config.toml
n_head = 5
d_mlp = 1600
norm = "rmsnorm"
rope_base = 10000.0
parallel_block = false
extras = ["local attention windows", "shifted keys", "gated attention", "capped logits"]
init_std_up = 0.0153
beta1 = 0.93
decay_fraction = 0.657
seq_len = 2048
dataset = "wikipedia_en"
Each number is 50 + 15 x the weight over its row's rms, rounded and kept within 0 to 99. Layers, rows and columns count from 0. The size before them is the row's rms in percent of the matrix's.

# down: layer 10 MLP down (transposed), 1600x320, rms 0.0543, rows 1034-1076, columns 160-239
# up: layer 10 MLP up, 1600x320, rms 0.118, rows 1035-1076, columns 160-239
down1034 091:37 47 39 43 46 60 50 60 39 41 31 52 48 56 54 43 44 22 33 12 34 33 55 76 40 57 72 57 48 80 60 65 68 53 72 42 33 48 43 43 49 69 84 43 59 45 49 53 38 05 47 38 26 81 46 40 37 27 45 60 67 42 48 70 43 47 26 43 39 57 24 54 69 70 54 61 25 52 56 68
up1035 100:31 75 35 78 47 36 60 65 54 57 54 51 53 52 26 34 71 37 73 57 40 27 54 89 55 55 35 66 44 78 19 69 45 69 63 32 65 54 53 48 33 45 59 59 56 56 71 48 28 54 48 27 15 40 57 67 47 55 58 58 41 36 61 55 37 44 41 43 75 46 55 40 36 28 50 69 25 44 18 25
down1035 097:53 75 69 56 54 43 42 48 40 29 52 24 77 32 69 47 44 72 59 74 14 44 34 49 53 59 18 66 33 62 68 48 40 55 63 19 54 36 46 57 48 41 54 72 70 28 69 37 31 28 50 23 16 40 59 42 57 48 50 60 34 64 48 53 56 36 33 38 56 38 49 59 71 38 28 65 39 47 37 34
up1036 114:44 55 57 33 55 56 69 18 68 40 40 67 42 49 53 52 42 76 48 31 62 25 60 42 41 41 38 71 49 34 51 55 54 52 32 37 62 24 19 41 28 78 32 33 68 56 55 32 51 39 58 37 50 39 63 49 36 53 65 70 67 51 76 85 56 66 68 40 61 63 73 47 43 62 44 30 63 47 52 63
down1036 108:43 49 55 46 59 60 57 31 58 62 48 61 34 34 48 25 33 58 70 33 33 48 68 82 27 47 29 26 37 34 72 38 35 47 23 40 29 46 46 65 32 57 43 45 49 45 54 41 52 61 56 42 39 44 38 22 42 12 42 82 38 38 45 40 30 62 63 59 21 52 44 52 47 50 31 33 81 40 49 65
up1037 099:40 28 24 61 57 46 58 60 82 35 48 67 48 49 72 44 27 56 70 54 31 51 31 58 68 44 46 55 60 58 73 44 68 54 67 61 74 52 16 57 42 61 44 27 56 45 53 59 58 52 60 59 69 43 61 38 55 24 54 63 50 59 59 44 81 61 63 69 74 39 48 54 72 33 49 25 52 35 59 55
down1037 097:86 73 64 66 27 74 36 60 51 35 49 49 25 65 58 56 37 74 41 36 45 57 48 69 44 55 56 66 32 24 41 38 30 50 57 35 28 51 10 59 55 42 05 36 42 63 80 29 36 41 47 34 41 43 35 40 53 34 25 64 49 33 58 46 59 47 53 35 48 46 41 65 74 39 39 43 69 32 55 30
up1038 099:62 48 50 71 65 62 72 47 66 27 58 37 71 36 64 67 44 27 36 37 32 85 20 39 58 03 46 63 42 67 56 35 37 64 41 39 48 72 38 68 38 48 47 64 63 24 45 66 21 49 22 35 30 37 28 35 26 51 26 39 76 43 62 60 28 45 42 50 70 35 31 65 80 31 49 60 52 61 39 40
down1038 098:67 53 45 29 55 40 52 66 34 61 77 51 34 44 44 57 27 46 09 39 37 50 54 41 60 50 43 82 36 44 37 81 35 52 70 45 68 50 54 72 54 67 45 27 41 44 58 63 55 40 57 23 67 45 49 46 55 50 32 49 43 43 79 76 42 55 34 73 46 38 43 18 59 38 53 37 50 47 43 55
up1039 101:54 47 39 56 66 43 65 68 48 23 52 35 22 48 51 39 23 41 28 36 65 27 38 43 54 67 47 44 53 61 57 33 50 48 63 38 39 50 76 50 41 54 76 47 51 26 73 46 71 53 60 37 61 60 46 91 25 55 26 45 77 73 31 52 63 58 47 52 48 62 29 38 45 62 54 52 75 66 59 40
down1039 101:48 55 46 48 54 54 71 37 44 53 45 51 47 53 35 42 34 46 72 48 37 28 46 39 75 48 47 73 85 58 64 55 73 77 50 64 46 63 75 81 32 12 49 44 61 36 53 21 34 30 36 29 22 70 33 38 27 47 45 73 50 37 40 42 37 57 43 33 47 75 51 50 77 39 65 34 41 66 61 52
up1040 100:62 68 49 46 59 73 68 38 25 60 57 17 27 65 41 52 37 38 52 58 81 55 39 40 62 47 30 35 53 61 18 66 43 36 55 49 70 76 46 57 50 60 47 40 54 55 67 54 48 40 49 66 29 48 53 43 14 59 29 61 56 63 37 54 59 39 54 47 79 50 61 48 39 27 56 45 61 52 39 43
down1040 099:45 66 63 42 65 64 60 39 55 59 61 62 57 77 65 48 56 24 42 57 59 35 28 63 51 32 62 43 59 00 25 65 35 27 53 46 41 40 32 43 53 59 40 48 48 41 33 66 52 45 28 47 26 50 58 43 54 30 59 75 38 68 34 72 45 56 43 25 49 72 39 59 34 27 29 52 44 61 70 66
up1041 105:66 35 55 32 59 42 38 57 67 54 51 59 75 58 36 59 70 57 33 51 50 38 47 57 60 38 54 44 74 62 55 48 60 40 59 56 62 52 45 45 28 38 30 67 62 75 52 54 36 48 76 81 46 61 78 75 36 56 58 32 91 51 34 58 66 55 46 49 31 37 33 49 34 46 59 45 79 30 35 52
down1041 100:30 40 52 53 60 53 34 63 48 32 37 38 28 64 54 55 33 49 45 63 19 54 66 56 68 60 44 45 62 51 21 22 54 71 54 18 58 61 54 73 18 46 82 53 47 66 52 56 52 51 61 67 28 53 65 48 40 57 71 59 77 31 51 47 34 49 36 55 48 52 57 63 40 57 33 40 61 36 43 49
up1042 105:53 69 15 76 62 45 81 45 47 42 51 70 56 61 66 55 44 83 53 46 75 65 37 44 32 36 46 57 63 42 32 59 42 68 42 52 43 48 42 64 84 33 63 53 47 55 61 39 45 57 48 40 54 62 45 45 56 35 55 41 35 56 49 18 80 22 41 38 27 80 42 58 50 60 60 28 48 24 54 65
down1042 100:39 82 47 24 48 49 66 64 65 37 72 70 60 36 65 52 72 60 70 40 53 44 56 49 58 40 51 47 44 64 36 49 45 89 51 39 49 51 44 24 45 51 69 10 53 55 32 75 63 26 73 39 42 59 56 41 73 53 54 74 64 86 41 51 70 51 22 49 52 62 34 36 49 61 73 57 69 44 65 73
up1043 094:63 60 47 53 50 56 35 44 61 65 56 65 47 49 36 17 28 66 34 35 57 59 54 70 41 56 47 45 70 74 30 76 42 58 36 49 58 35 46 40 59 23 52 40 47 65 40 26 57 76 67 56 54 40 58 66 46 67 40 67 45 61 61 60 51 33 39 50 53 50 63 40 22 57 78 60 25 68 64 09
down1043 097:40 36 52 28 56 46 36 70 65 46 47 39 39 67 47 44 66 58 40 40 48 54 60 38 61 61 38 40 50 35 42 70 43 41 66 29 69 21 46 50 62 36 60 56 53 69 95 66 77 58 63 55 05 11 53 41 36 47 45 30 51 31 75 64 73 57 47 40 33 43 49 29 59 57 69 44 42 45 66 20
up1044 111:21 58 61 11 50 49 60 43 60 38 64 42 21 24 47 61 45 41 51 40 73 29 28 34 72 41 34 14 51 68 56 63 51 83 33 76 43 46 60 36 66 51 61 50 25 31 59 60 51 60 23 49 62 39 58 88 47 31 61 67 55 46 60 45 22 44 42 48 69 55 31 45 33 54 73 48 58 61 66 45
down1044 107:43 20 69 15 46 52 20 46 50 45 40 51 65 33 70 46 78 52 67 17 68 67 78 62 35 65 47 55 44 45 26 57 44 42 63 68 73 43 51 60 52 49 65 37 50 41 69 62 42 62 40 49 33 86 44 67 38 27 29 61 63 49 61 21 49 59 65 42 42 64 72 55 33 49 43 58 36 46 58 54
up1045 104:23 66 31 65 75 26 47 32 40 36 63 30 77 18 47 57 58 64 25 50 44 60 52 63 53 44 77 44 16 68 71 51 51 63 39 30 78 29 34 60 40 62 47 48 36 76 34 56 72 41 59 34 42 64 34 67 41 46 78 68 64 85 29 49 59 50 39 77 58 47 47 60 21 32 63 40 43 70 42 80
down1045 099:59 48 34 36 42 61 57 55 64 53 59 54 62 64 30 52 54 65 52 73 53 49 47 32 31 48 74 29 61 70 44 55 64 58 69 50 47 38 45 23 47 27 37 23 69 48 54 48 52 54 36 77 59 44 78 47 64 55 50 62 55 63 77 70 61 70 29 39 50 52 48 21 53 48 47 40 56 21 59 59
up1046 094:72 77 48 52 18 03 40 28 12 55 40 33 28 55 62 57 20 44 43 84 38 39 63 53 64 55 64 47 43 37 55 36 45 45 41 54 57 59 53 75 48 28 18 41 38 75 48 70 54 32 49 63 33 46 27 54 39 57 66 71 55 22 48 64 20 46 54 31 47 56 51 73 57 73 63 30 62 59 36 60
down1046 102:60 23 43 56 48 46 58 44 40 24 61 43 39 47 54 55 81 78 65 59 55 29 59 47 32 59 72 59 41 72 57 49 56 77 48 47 39 45 23 28 40 71 59 54 71 75 64 50 50 65 54 45 65 50 63 39 62 78 32 58 32 63 37 65 49 63 43 65 35 74 33 53 30 39 61 65 41 37 45 53
up1047 094:26 55 69 55 55 51 34 49 63 18 40 14 53 40 45 24 37 22 43 53 62 22 55 52 65 14 61 35 70 44 57 55 45 32 99 48 54 34 41 37 48 71 53 39 42 46 52 29 74 65 63 76 60 49 43 45 36 67 35 50 46 46 66 21 20 46 78 46 43 64 19 33 35 36 53 60 48 48 54 53
down1047 095:33 44 46 69 55 64 47 43 48 32 54 41 54 41 67 43 67 19 44 74 51 30 54 52 35 68 55 48 54 48 79 52 37 41 61 62 56 38 44 42 49 50 89 71 23 99 30 29 50 34 42 83 32 30 55 26 83 52 44 58 45 55 61 69 38 52 48 31 40 68 52 37 25 29 72 79 66 14 45 58
up1048 102:60 21 46 49 55 73 72 39 52 54 49 57 40 16 59 61 26 56 80 47 70 22 45 78 57 37 37 44 36 32 54 67 35 35 70 40 46 44 46 60 59 69 73 45 68 30 43 46 31 54 56 74 29 33 69 41 54 63 52 76 51 25 61 34 63 41 23 44 33 35 35 52 58 37 54 63 61 54 49 59
down1048 102:42 40 27 80 27 69 44 58 47 64 48 62 89 28 27 51 47 53 67 51 66 48 71 29 46 26 13 49 41 35 56 59 43 29 74 34 39 75 46 61 43 77 42 38 32 60 34 19 41 49 58 57 54 57 52 31 46 39 66 32 27 42 29 54 44 47 57 66 51 40 32 72 41 72 46 47 45 73 32 51
up1049 099:82 77 55 53 43 64 59 53 33 70 70 69 18 55 59 35 40 51 51 50 86 37 49 60 23 66 31 48 39 59 25 69 45 69 70 84 43 49 81 46 17 70 54 41 59 53 47 66 58 78 47 50 54 37 58 77 79 41 43 28 49 49 42 02 44 39 43 19 60 62 38 56 73 59 48 08 56 59 51 37
down1049 097:63 38 54 34 61 37 49 62 32 54 48 65 41 65 48 47 53 64 49 34 57 41 39 32 53 80 15 18 43 44 32 47 37 53 81 61 62 27 35 65 51 77 68 54 53 47 44 44 29 44 49 53 40 52 40 43 41 33 43 44 32 41 56 59 45 54 44 54 17 80 28 52 42 16 68 64 33 71 64 37
up1050 104:65 37 57 59 83 26 53 60 54 29 42 63 33 43 58 70 59 54 50 23 54 60 45 61 41 47 55 27 41 43 30 51 69 56 39 39 31 58 49 72 41 41 93 52 75 30 16 42 70 40 63 53 13 30 47 36 32 59 42 15 35 94 62 37 40 60 33 51 61 36 46 75 24 41 53 40 47 37 64 80
down1050 102:44 50 55 41 57 41 41 68 73 30 43 65 45 43 31 53 38 61 79 45 77 50 62 45 37 25 18 54 78 31 21 65 58 65 19 50 37 37 53 83 43 43 61 59 33 55 50 52 56 27 73 60 41 60 43 50 55 65 38 32 25 76 32 38 21 47 48 48 51 71 56 46 58 56 46 61 47 41 48 60
up1051 089:56 46 73 24 74 41 50 65 57 34 67 33 38 67 21 47 70 54 66 51 66 29 33 67 27 58 57 30 56 35 32 44 45 28 70 75 38 40 43 65 46 88 35 35 50 54 49 54 56 45 57 58 80 36 62 54 26 67 49 48 41 61 45 55 52 55 61 28 32 23 69 59 52 30 43 35 39 47 48 59
down1051 092:46 59 43 55 37 46 46 58 71 49 44 50 52 61 69 37 25 27 27 48 56 56 66 52 83 65 43 81 60 39 42 78 36 39 50 66 49 41 27 48 28 31 56 50 49 56 61 47 56 59 33 29 31 35 40 50 65 53 38 45 64 58 67 62 18 43 55 29 60 39 49 27 58 75 27 65 72 51 40 73
up1052 097:44 37 65 50 80 50 64 44 25 68 57 49 34 58 87 59 57 79 71 36 44 54 29 57 53 88 55 54 44 71 41 43 32 28 44 34 31 64 41 47 41 45 57 63 58 28 55 37 44 38 50 58 49 57 50 22 71 61 50 63 33 49 42 62 51 42 40 66 47 62 32 60 07 58 41 57 67 42 49 28
down1052 100:58 51 27 50 67 69 41 66 72 58 59 48 47 41 35 28 61 45 62 39 63 69 32 58 51 37 35 46 38 47 43 87 56 43 50 52 44 47 57 66 23 46 51 49 57 38 63 51 50 30 46 57 38 35 46 28 39 34 68 65 64 38 43 66 40 81 32 41 26 78 71 37 28 27 59 53 50 40 65 42
up1053 114:48 57 61 42 49 60 50 33 26 54 45 57 63 51 53 58 46 73 51 63 41 17 23 61 62 43 81 63 59 46 46 81 26 66 39 65 41 34 37 43 50 41 67 69 65 39 43 50 81 65 47 47 53 49 53 19 56 50 45 35 72 77 75 73 50 43 38 53 51 45 43 71 52 35 34 66 47 50 64 61
down1053 104:66 50 86 20 41 36 49 43 44 28 44 48 48 36 57 40 66 88 35 47 73 36 63 53 26 27 48 14 65 43 66 68 58 29 53 46 69 42 39 29 74 09 56 54 58 47 58 42 50 49 53 58 46 36 23 38 37 70 61 36 64 76 55 36 19 48 32 78 38 40 38 48 79 58 32 84 57 27 60 45
up1054 107:41 54 42 62 51 45 67 63 82 80 30 41 35 56 54 67 67 71 60 52 54 67 46 77 51 66 30 28 63 53 71 51 47 30 40 33 30 76 71 42 65 54 61 49 61 72 79 43 49 64 55 40 66 49 36 30 62 26 56 66 28 34 54 54 53 55 49 44 54 15 77 55 57 42 76 18 60 52 67 20
down1054 102:46 40 66 51 42 56 52 73 31 56 51 42 57 59 66 53 53 37 81 54 38 32 28 60 44 59 37 60 83 43 38 77 69 38 40 60 40 67 56 48 51 59 58 51 40 58 33 84 53 54 38 22 49 42 45 52 52 47 62 48 48 63 32 60 84 53 29 49 63 69 84 73 65 32 37 51 57 56 61 37
up1055 102:48 70 49 57 57 67 30 56 44 40 42 44 43 52 18 33 57 43 47 23 43 36 49 18 55 60 75 26 48 52 56 48 36 31 72 58 48 37 57 35 67 39 51 41 43 53 29 55 62 40 24 71 69 40 85 68 31 48 48 57 67 51 50 69 53 53 67 61 76 70 43 37 10 55 57 50 44 43 62 63
down1055 098:32 71 36 54 47 47 59 58 73 66 28 68 48 55 47 49 44 47 49 45 47 38 64 35 34 59 21 24 21 21 61 48 51 69 37 71 53 43 75 41 25 45 40 63 53 45 66 64 54 67 45 77 65 78 63 40 51 76 56 59 65 44 36 44 44 36 28 52 58 55 62 53 72 59 55 39 57 54 35 44
up1056 101:50 47 51 46 60 60 38 42 68 61 34 45 40 82 68 43 54 60 58 42 72 47 51 42 39 51 63 38 74 75 48 59 49 65 63 34 45 50 47 42 22 33 28 75 28 49 60 73 20 36 67 41 52 41 63 27 67 60 44 23 30 81 67 53 57 55 62 58 28 66 29 46 48 43 56 60 60 08 70 40
down1056 098:44 75 42 35 65 57 33 63 35 31 77 60 39 48 51 49 78 46 61 24 36 69 30 15 32 46 51 36 45 73 54 70 28 48 55 54 63 45 21 51 40 51 36 36 44 54 34 62 54 39 48 47 54 29 46 34 49 58 83 68 39 61 33 55 48 36 73 56 42 47 52 37 46 35 67 44 70 19 37 41
up1057 097:37 54 42 48 57 36 38 53 38 42 44 54 58 35 25 35 39 63 49 23 51 47 45 65 39 27 40 71 46 66 51 59 49 46 61 35 57 56 24 56 36 61 42 13 79 44 62 48 84 31 49 57 32 59 68 55 47 65 56 54 39 41 48 37 51 54 40 47 42 46 47 42 39 45 43 47 40 49 26 56
down1057 101:66 56 59 23 53 67 30 41 37 46 54 74 41 69 59 41 48 70 69 69 39 51 49 69 34 45 91 47 22 70 64 48 53 71 33 67 35 29 44 59 56 60 47 40 50 44 59 36 53 35 57 35 48 52 49 00 77 45 64 65 40 62 32 46 62 39 56 54 33 38 46 51 57 45 41 11 61 45 54 48
up1058 104:26 25 59 48 58 59 59 60 61 52 38 61 41 46 49 25 72 55 43 37 51 76 35 52 55 78 42 35 48 65 65 55 43 49 57 49 86 05 52 50 41 64 67 45 52 41 54 52 48 34 56 32 41 34 51 69 41 35 64 61 64 45 29 30 43 86 20 74 52 31 66 40 59 63 68 96 69 35 53 46
down1058 104:58 36 43 31 78 25 29 53 43 57 41 72 68 62 52 46 76 65 34 51 58 65 32 34 50 57 66 50 46 57 53 46 22 47 48 66 45 39 46 59 51 50 52 37 42 25 29 73 56 30 54 58 51 36 43 58 74 32 49 57 52 41 59 23 59 44 38 47 48 58 51 73 50 53 36 68 60 54 43 60
up1059 094:45 86 58 58 49 42 29 51 58 81 70 61 46 47 25 68 58 56 67 43 41 52 67 69 58 61 54 72 65 11 54 64 41 34 60 57 56 65 12 33 31 52 53 56 77 31 51 46 37 68 67 23 52 18 06 61 63 53 46 54 29 59 43 42 34 42 35 54 41 54 73 40 54 55 66 47 37 37 61 24
down1059 099:36 91 32 52 34 43 45 49 50 57 75 63 49 42 42 32 78 56 30 49 58 50 64 36 83 45 56 51 27 05 59 74 48 33 47 43 38 60 44 45 42 50 35 58 29 29 59 60 24 75 47 42 45 73 28 20 72 65 35 49 53 41 41 65 39 38 58 60 42 22 42 45 47 10 58 55 78 47 25 50
up1060 102:32 53 69 41 55 52 35 42 36 42 26 37 59 26 32 23 48 06 42 69 37 59 65 42 68 52 51 68 41 55 69 49 42 40 63 45 49 29 38 51 57 65 22 49 59 58 34 58 33 76 53 47 68 52 53 20 78 70 43 44 73 65 63 54 46 44 44 55 73 56 35 31 43 41 42 49 43 37 40 55
down1060 103:28 20 48 33 42 66 42 46 71 47 57 43 46 38 34 44 73 44 48 58 70 34 25 49 53 52 68 55 57 35 60 26 27 48 66 63 56 41 52 31 66 55 52 69 49 55 44 44 58 62 39 30 55 47 37 63 57 47 58 70 58 38 38 43 53 47 83 46 79 55 65 44 42 64 37 33 40 62 24 39
up1061 102:26 54 42 55 26 36 56 60 56 58 57 68 39 43 72 65 34 29 63 44 59 23 49 43 55 39 58 36 46 36 52 24 61 38 45 65 38 53 65 35 65 08 63 46 59 57 47 36 43 72 46 37 21 42 62 39 58 18 41 48 61 57 20 55 69 49 46 56 70 33 29 62 79 52 44 44 59 52 66 45
down1061 102:39 56 38 39 28 73 40 50 70 44 20 57 46 65 62 52 42 23 42 47 61 29 59 90 68 22 28 43 53 66 92 52 74 69 34 76 48 57 31 59 45 59 55 46 44 63 67 67 38 42 57 34 49 45 50 54 54 52 70 54 49 44 60 37 38 51 62 74 53 39 42 82 43 29 31 31 32 30 48 55
up1062 075:40 33 39 29 39 54 35 70 41 46 67 52 61 59 39 15 49 58 52 66 66 54 55 48 55 55 08 48 61 54 19 29 35 37 59 32 48 20 52 09 51 39 82 54 33 44 69 52 61 40 53 38 76 50 32 38 80 64 75 37 46 46 80 52 69 46 38 51 27 22 51 31 69 59 41 34 51 68 65 54
down1062 088:67 52 58 73 67 46 59 50 42 29 18 63 25 36 55 74 73 30 55 51 22 60 54 40 75 50 56 27 41 19 47 67 55 51 29 68 42 67 19 69 35 75 37 21 82 60 56 46 35 39 34 62 34 60 71 93 34 82 43 48 60 55 48 34 36 63 51 30 53 49 36 46 30 30 56 38 43 45 36 39
up1063 095:42 44 45 37 72 86 73 59 48 69 39 69 36 67 55 71 53 43 43 56 53 43 45 84 36 32 34 68 34 66 11 22 42 47 70 10 30 47 61 50 67 38 23 57 75 41 56 20 42 70 30 34 63 34 59 39 58 44 15 42 62 56 62 47 66 49 59 34 35 69 31 36 41 29 50 48 61 60 32 35
down1063 097:57 63 37 37 66 46 67 41 48 68 47 56 73 46 52 47 49 47 55 35 49 55 31 68 48 26 81 36 45 69 44 34 52 71 71 30 32 43 52 56 60 47 41 52 61 43 61 61 32 79 55 64 49 66 49 47 49 16 51 64 66 63 55 51 64 47 48 30 59 36 49 43 84 38 45 58 62 37 43 71
up1064 101:74 91 71 48 50 45 55 61 30 31 58 49 48 30 33 69 57 06 46 21 47 57 50 77 58 42 39 70 02 60 27 50 62 74 39 31 57 46 54 50 56 57 56 52 59 66 73 27 48 51 40 53 68 33 66 49 67 39 54 35 71 47 52 45 59 33 39 54 67 50 41 81 64 71 63 13 58 49 63 38
down1064 107:37 47 34 43 67 13 76 37 82 50 55 67 21 34 34 43 59 45 63 40 61 72 54 59 51 56 32 44 56 50 37 34 76 35 41 47 43 47 53 44 56 59 45 43 60 28 30 58 54 51 18 38 56 47 30 31 41 24 51 31 69 42 44 50 57 51 28 27 72 50 58 42 58 44 31 51 84 68 63 87
up1065 107:37 64 63 61 59 56 61 49 52 39 31 32 81 28 78 76 41 64 20 51 26 58 47 83 53 47 29 62 58 46 47 49 83 34 65 60 43 63 52 55 48 37 53 50 60 32 34 60 72 55 53 48 53 68 22 68 46 64 56 56 59 72 16 64 38 50 65 49 44 59 62 49 45 57 51 53 27 40 63 22
down1065 105:51 85 51 48 36 57 44 51 55 38 43 28 58 43 40 55 46 43 24 49 19 56 38 48 53 62 49 60 55 34 54 47 62 60 42 55 52 63 53 43 32 40 45 46 79 66 69 80 37 42 49 37 40 76 53 44 55 16 75 72 48 51 53 23 59 58 47 46 43 44 65 60 62 66 29 59 48 48 79 38
up1066 091:56 37 49 47 57 58 70 77 41 67 59 45 65 41 21 53 59 44 49 69 21 58 59 33 55 40 53 55 56 50 84 50 44 35 46 70 48 57 41 52 46 35 55 53 74 55 13 52 57 54 71 42 48 73 46 51 75 46 76 51 52 66 38 42 46 19 54 60 40 42 66 53 60 24 61 45 55 50 40 65
down1066 100:28 59 52 61 75 48 35 34 28 64 61 38 61 38 11 30 65 26 44 52 35 25 82 40 34 52 48 34 66 54 46 45 58 29 59 55 47 54 52 32 42 71 51 55 59 34 56 52 46 15 63 70 31 56 61 66 44 53 50 69 49 26 39 45 63 63 32 64 39 52 59 40 65 59 36 34 24 54 39 61
up1067 093:40 72 48 50 81 58 63 86 35 50 63 62 51 29 84 69 78 31 25 47 45 58 37 64 48 53 55 53 91 54 77 60 48 11 64 61 61 63 52 51 63 28 57 39 59 45 74 33 51 39 47 44 62 48 76 43 52 73 41 34 56 70 54 40 52 30 42 83 53 54 38 70 57 18 51 47 44 73 55 45
down1067 103:17 53 52 16 31 57 37 48 41 55 38 56 76 66 28 44 41 60 69 55 62 35 59 47 47 53 57 52 44 72 41 40 41 59 48 62 65 43 43 41 43 61 55 47 40 61 43 90 33 50 76 27 53 35 30 57 49 56 57 68 53 18 60 47 65 52 55 72 55 29 70 34 73 40 10 57 52 39 39 38
up1068 085:51 45 36 46 63 62 52 44 41 36 73 75 65 35 53 53 67 59 44 63 68 26 60 45 72 50 42 46 53 36 64 42 41 51 49 63 55 41 40 41 48 32 24 57 55 30 65 38 45 34 53 65 41 61 21 17 58 33 50 56 54 47 48 43 52 69 56 32 41 56 47 36 65 42 32 68 33 40 46 60
down1068 102:68 50 56 62 46 24 76 63 62 48 36 23 53 37 68 54 78 33 45 64 32 54 67 52 54 68 34 63 49 70 60 45 43 52 65 48 44 75 51 26 46 58 45 56 37 59 44 48 68 63 55 51 67 47 86 67 22 69 31 42 64 55 46 29 35 24 64 46 42 41 54 70 36 71 72 45 40 46 61 30
up1069 099:37 56 57 51 39 58 35 48 51 55 11 26 56 41 72 89 58 28 58 44 56 41 46 49 54 56 60 28 48 84 26 31 60 47 57 67 39 78 32 37 55 68 49 57 51 51 41 93 64 38 39 24 32 40 48 31 55 44 47 48 48 38 47 44 44 29 53 42 39 28 37 49 59 78 28 19 45 59 49 59
down1069 102:59 65 34 48 48 92 38 22 48 46 43 39 75 54 52 63 34 28 39 68 58 48 32 33 49 76 44 47 71 46 40 50 53 59 42 55 44 50 77 53 42 44 34 42 29 77 35 89 15 35 66 30 32 30 39 46 37 66 55 70 40 41 31 64 52 49 46 43 46 29 32 51 32 62 19 44 44 72 72 74
up1070 102:77 39 26 30 49 32 43 63 52 80 34 32 26 78 32 60 26 55 68 31 48 44 47 57 31 51 92 33 34 52 43 65 52 40 68 46 39 46 17 46 60 76 32 45 54 45 53 58 61 42 49 50 71 57 36 68 64 58 52 39 55 41 43 59 58 45 37 57 59 31 50 66 51 41 41 38 57 67 49 60
down1070 102:59 58 72 40 46 59 51 31 42 49 37 30 58 40 34 45 39 39 63 52 58 37 44 62 39 52 61 44 58 68 33 63 38 57 58 41 58 39 44 43 47 86 56 60 43 70 49 62 28 43 62 70 55 31 45 74 37 55 69 56 35 57 52 34 60 55 47 68 69 71 77 31 39 49 56 64 54 40 32 28
up1071 100:31 21 38 29 66 52 43 60 60 49 34 42 76 71 73 44 24 43 50 65 39 44 60 48 64 52 52 61 42 60 61 39 54 52 52 58 45 50 23 52 39 07 47 39 43 58 35 06 24 58 72 43 81 47 82 45 45 45 28 54 66 57 55 61 58 19 26 40 44 73 53 44 36 66 45 36 47 54 54 78
down1071 101:58 21 53 67 48 41 57 51 54 52 30 51 67 30 48 30 23 63 48 40 46 65 54 46 40 19 56 46 41 45 42 58 53 35 73 44 31 38 67 59 55 46 64 71 52 40 62 20 74 60 76 28 69 57 45 40 43 67 51 50 41 66 71 46 23 76 24 17 60 57 56 38 64 57 61 28 56 54 79 77
up1072 097:42 55 69 47 71 30 45 47 66 47 49 35 46 45 60 47 99 76 62 55 48 48 40 67 52 55 56 87 56 65 46 64 43 52 34 75 56 26 49 48 47 69 54 23 43 55 30 51 66 31 35 45 45 57 43 57 62 43 43 41 35 47 57 64 39 50 37 45 49 34 30 40 45 24 28 26 32 65 47 50
down1072 097:51 35 35 26 52 34 19 51 51 43 48 40 43 74 43 49 38 94 49 60 32 55 50 49 46 74 42 46 61 29 82 44 44 59 34 57 53 46 51 60 65 33 76 27 28 67 62 74 90 20 51 39 62 24 20 46 23 50 45 38 35 52 50 49 47 40 30 61 53 43 32 46 76 42 18 53 51 54 60 38
up1073 094:17 70 52 38 40 49 62 49 29 51 69 27 52 23 50 63 27 45 51 62 71 47 56 41 59 57 40 66 36 61 36 27 51 64 34 56 39 50 60 51 30 46 64 53 54 49 43 45 65 49 48 61 88 66 65 44 50 50 60 37 62 42 63 29 34 54 35 44 63 51 50 40 30 49 47 42 54 46 67 39
down1073 096:35 79 45 43 19 21 24 35 69 46 61 48 56 21 60 32 64 47 64 80 44 40 43 77 40 48 41 64 60 56 76 41 48 51 39 69 59 67 57 63 37 33 43 07 64 32 57 49 30 54 58 52 58 52 63 56 42 37 75 55 60 71 51 49 54 58 58 37 56 75 62 69 79 93 22 31 45 40 59 46
up1074 101:48 34 53 63 52 65 45 69 67 61 56 79 44 55 56 27 55 68 66 60 36 55 44 21 64 73 54 75 46 43 44 57 23 39 56 50 68 41 48 25 49 52 59 40 65 47 66 27 12 37 34 33 38 61 36 35 47 49 23 56 46 42 23 26 18 65 52 47 44 67 04 55 56 66 59 39 63 40 52 38
down1074 103:51 19 49 47 64 46 36 73 44 41 63 55 53 25 75 33 21 33 55 68 33 55 42 70 44 28 58 68 40 48 60 83 66 34 19 37 16 66 65 59 60 34 27 69 41 39 64 63 74 75 52 50 38 38 66 65 53 29 63 71 62 64 81 44 37 62 65 40 74 41 38 53 58 29 45 48 43 44 53 50
up1075 107:38 58 45 74 62 34 63 28 51 49 54 34 43 83 31 38 82 38 75 71 45 32 43 44 31 53 41 54 48 54 66 46 40 59 49 68 75 65 83 76 52 18 45 70 54 55 45 41 73 43 46 62 50 45 80 34 71 38 33 20 52 62 55 44 52 52 37 43 38 83 44 44 57 25 77 61 16 53 33 68
down1075 115:71 77 32 22 50 72 47 65 25 38 45 37 55 50 32 41 28 34 37 10 50 48 53 74 34 35 48 58 58 47 50 57 67 44 28 65 60 50 61 42 43 50 25 76 46 68 57 35 47 45 56 56 45 79 46 31 64 10 55 33 11 57 90 46 29 49 51 45 34 48 29 43 54 46 46 31 45 40 39 62
up1076 096:79 60 40 34 40 43 36 46 43 56 43 17 70 31 34 65 33 57 53 46 73 49 64 45 56 46 24 65 55 50 33 57 45 55 39 61 42 44 54 36 69 52 47 49 55 68 15 40 38 63 36 59 69 27 53 46 47 48 60 60 53 50 22 39 54 51 63 25 33 63 36 38 81 80 58 39 49 73 47 52
down1076 094:32 41 71 47 52 56 48 70 33 84 56 47 91 27 37 54 52 67 56 30 50 26 67 57 69 56 55 51 59 54 49 86 43 28 46 55 65 85 37 62 46 40 45 60 52 66 39 62 45 42 25 50 27 52 32 54 64 67 65 59 37 36 52 40 50 54 64 56 38 67 44 31 52 41 45 45 53 58 36 39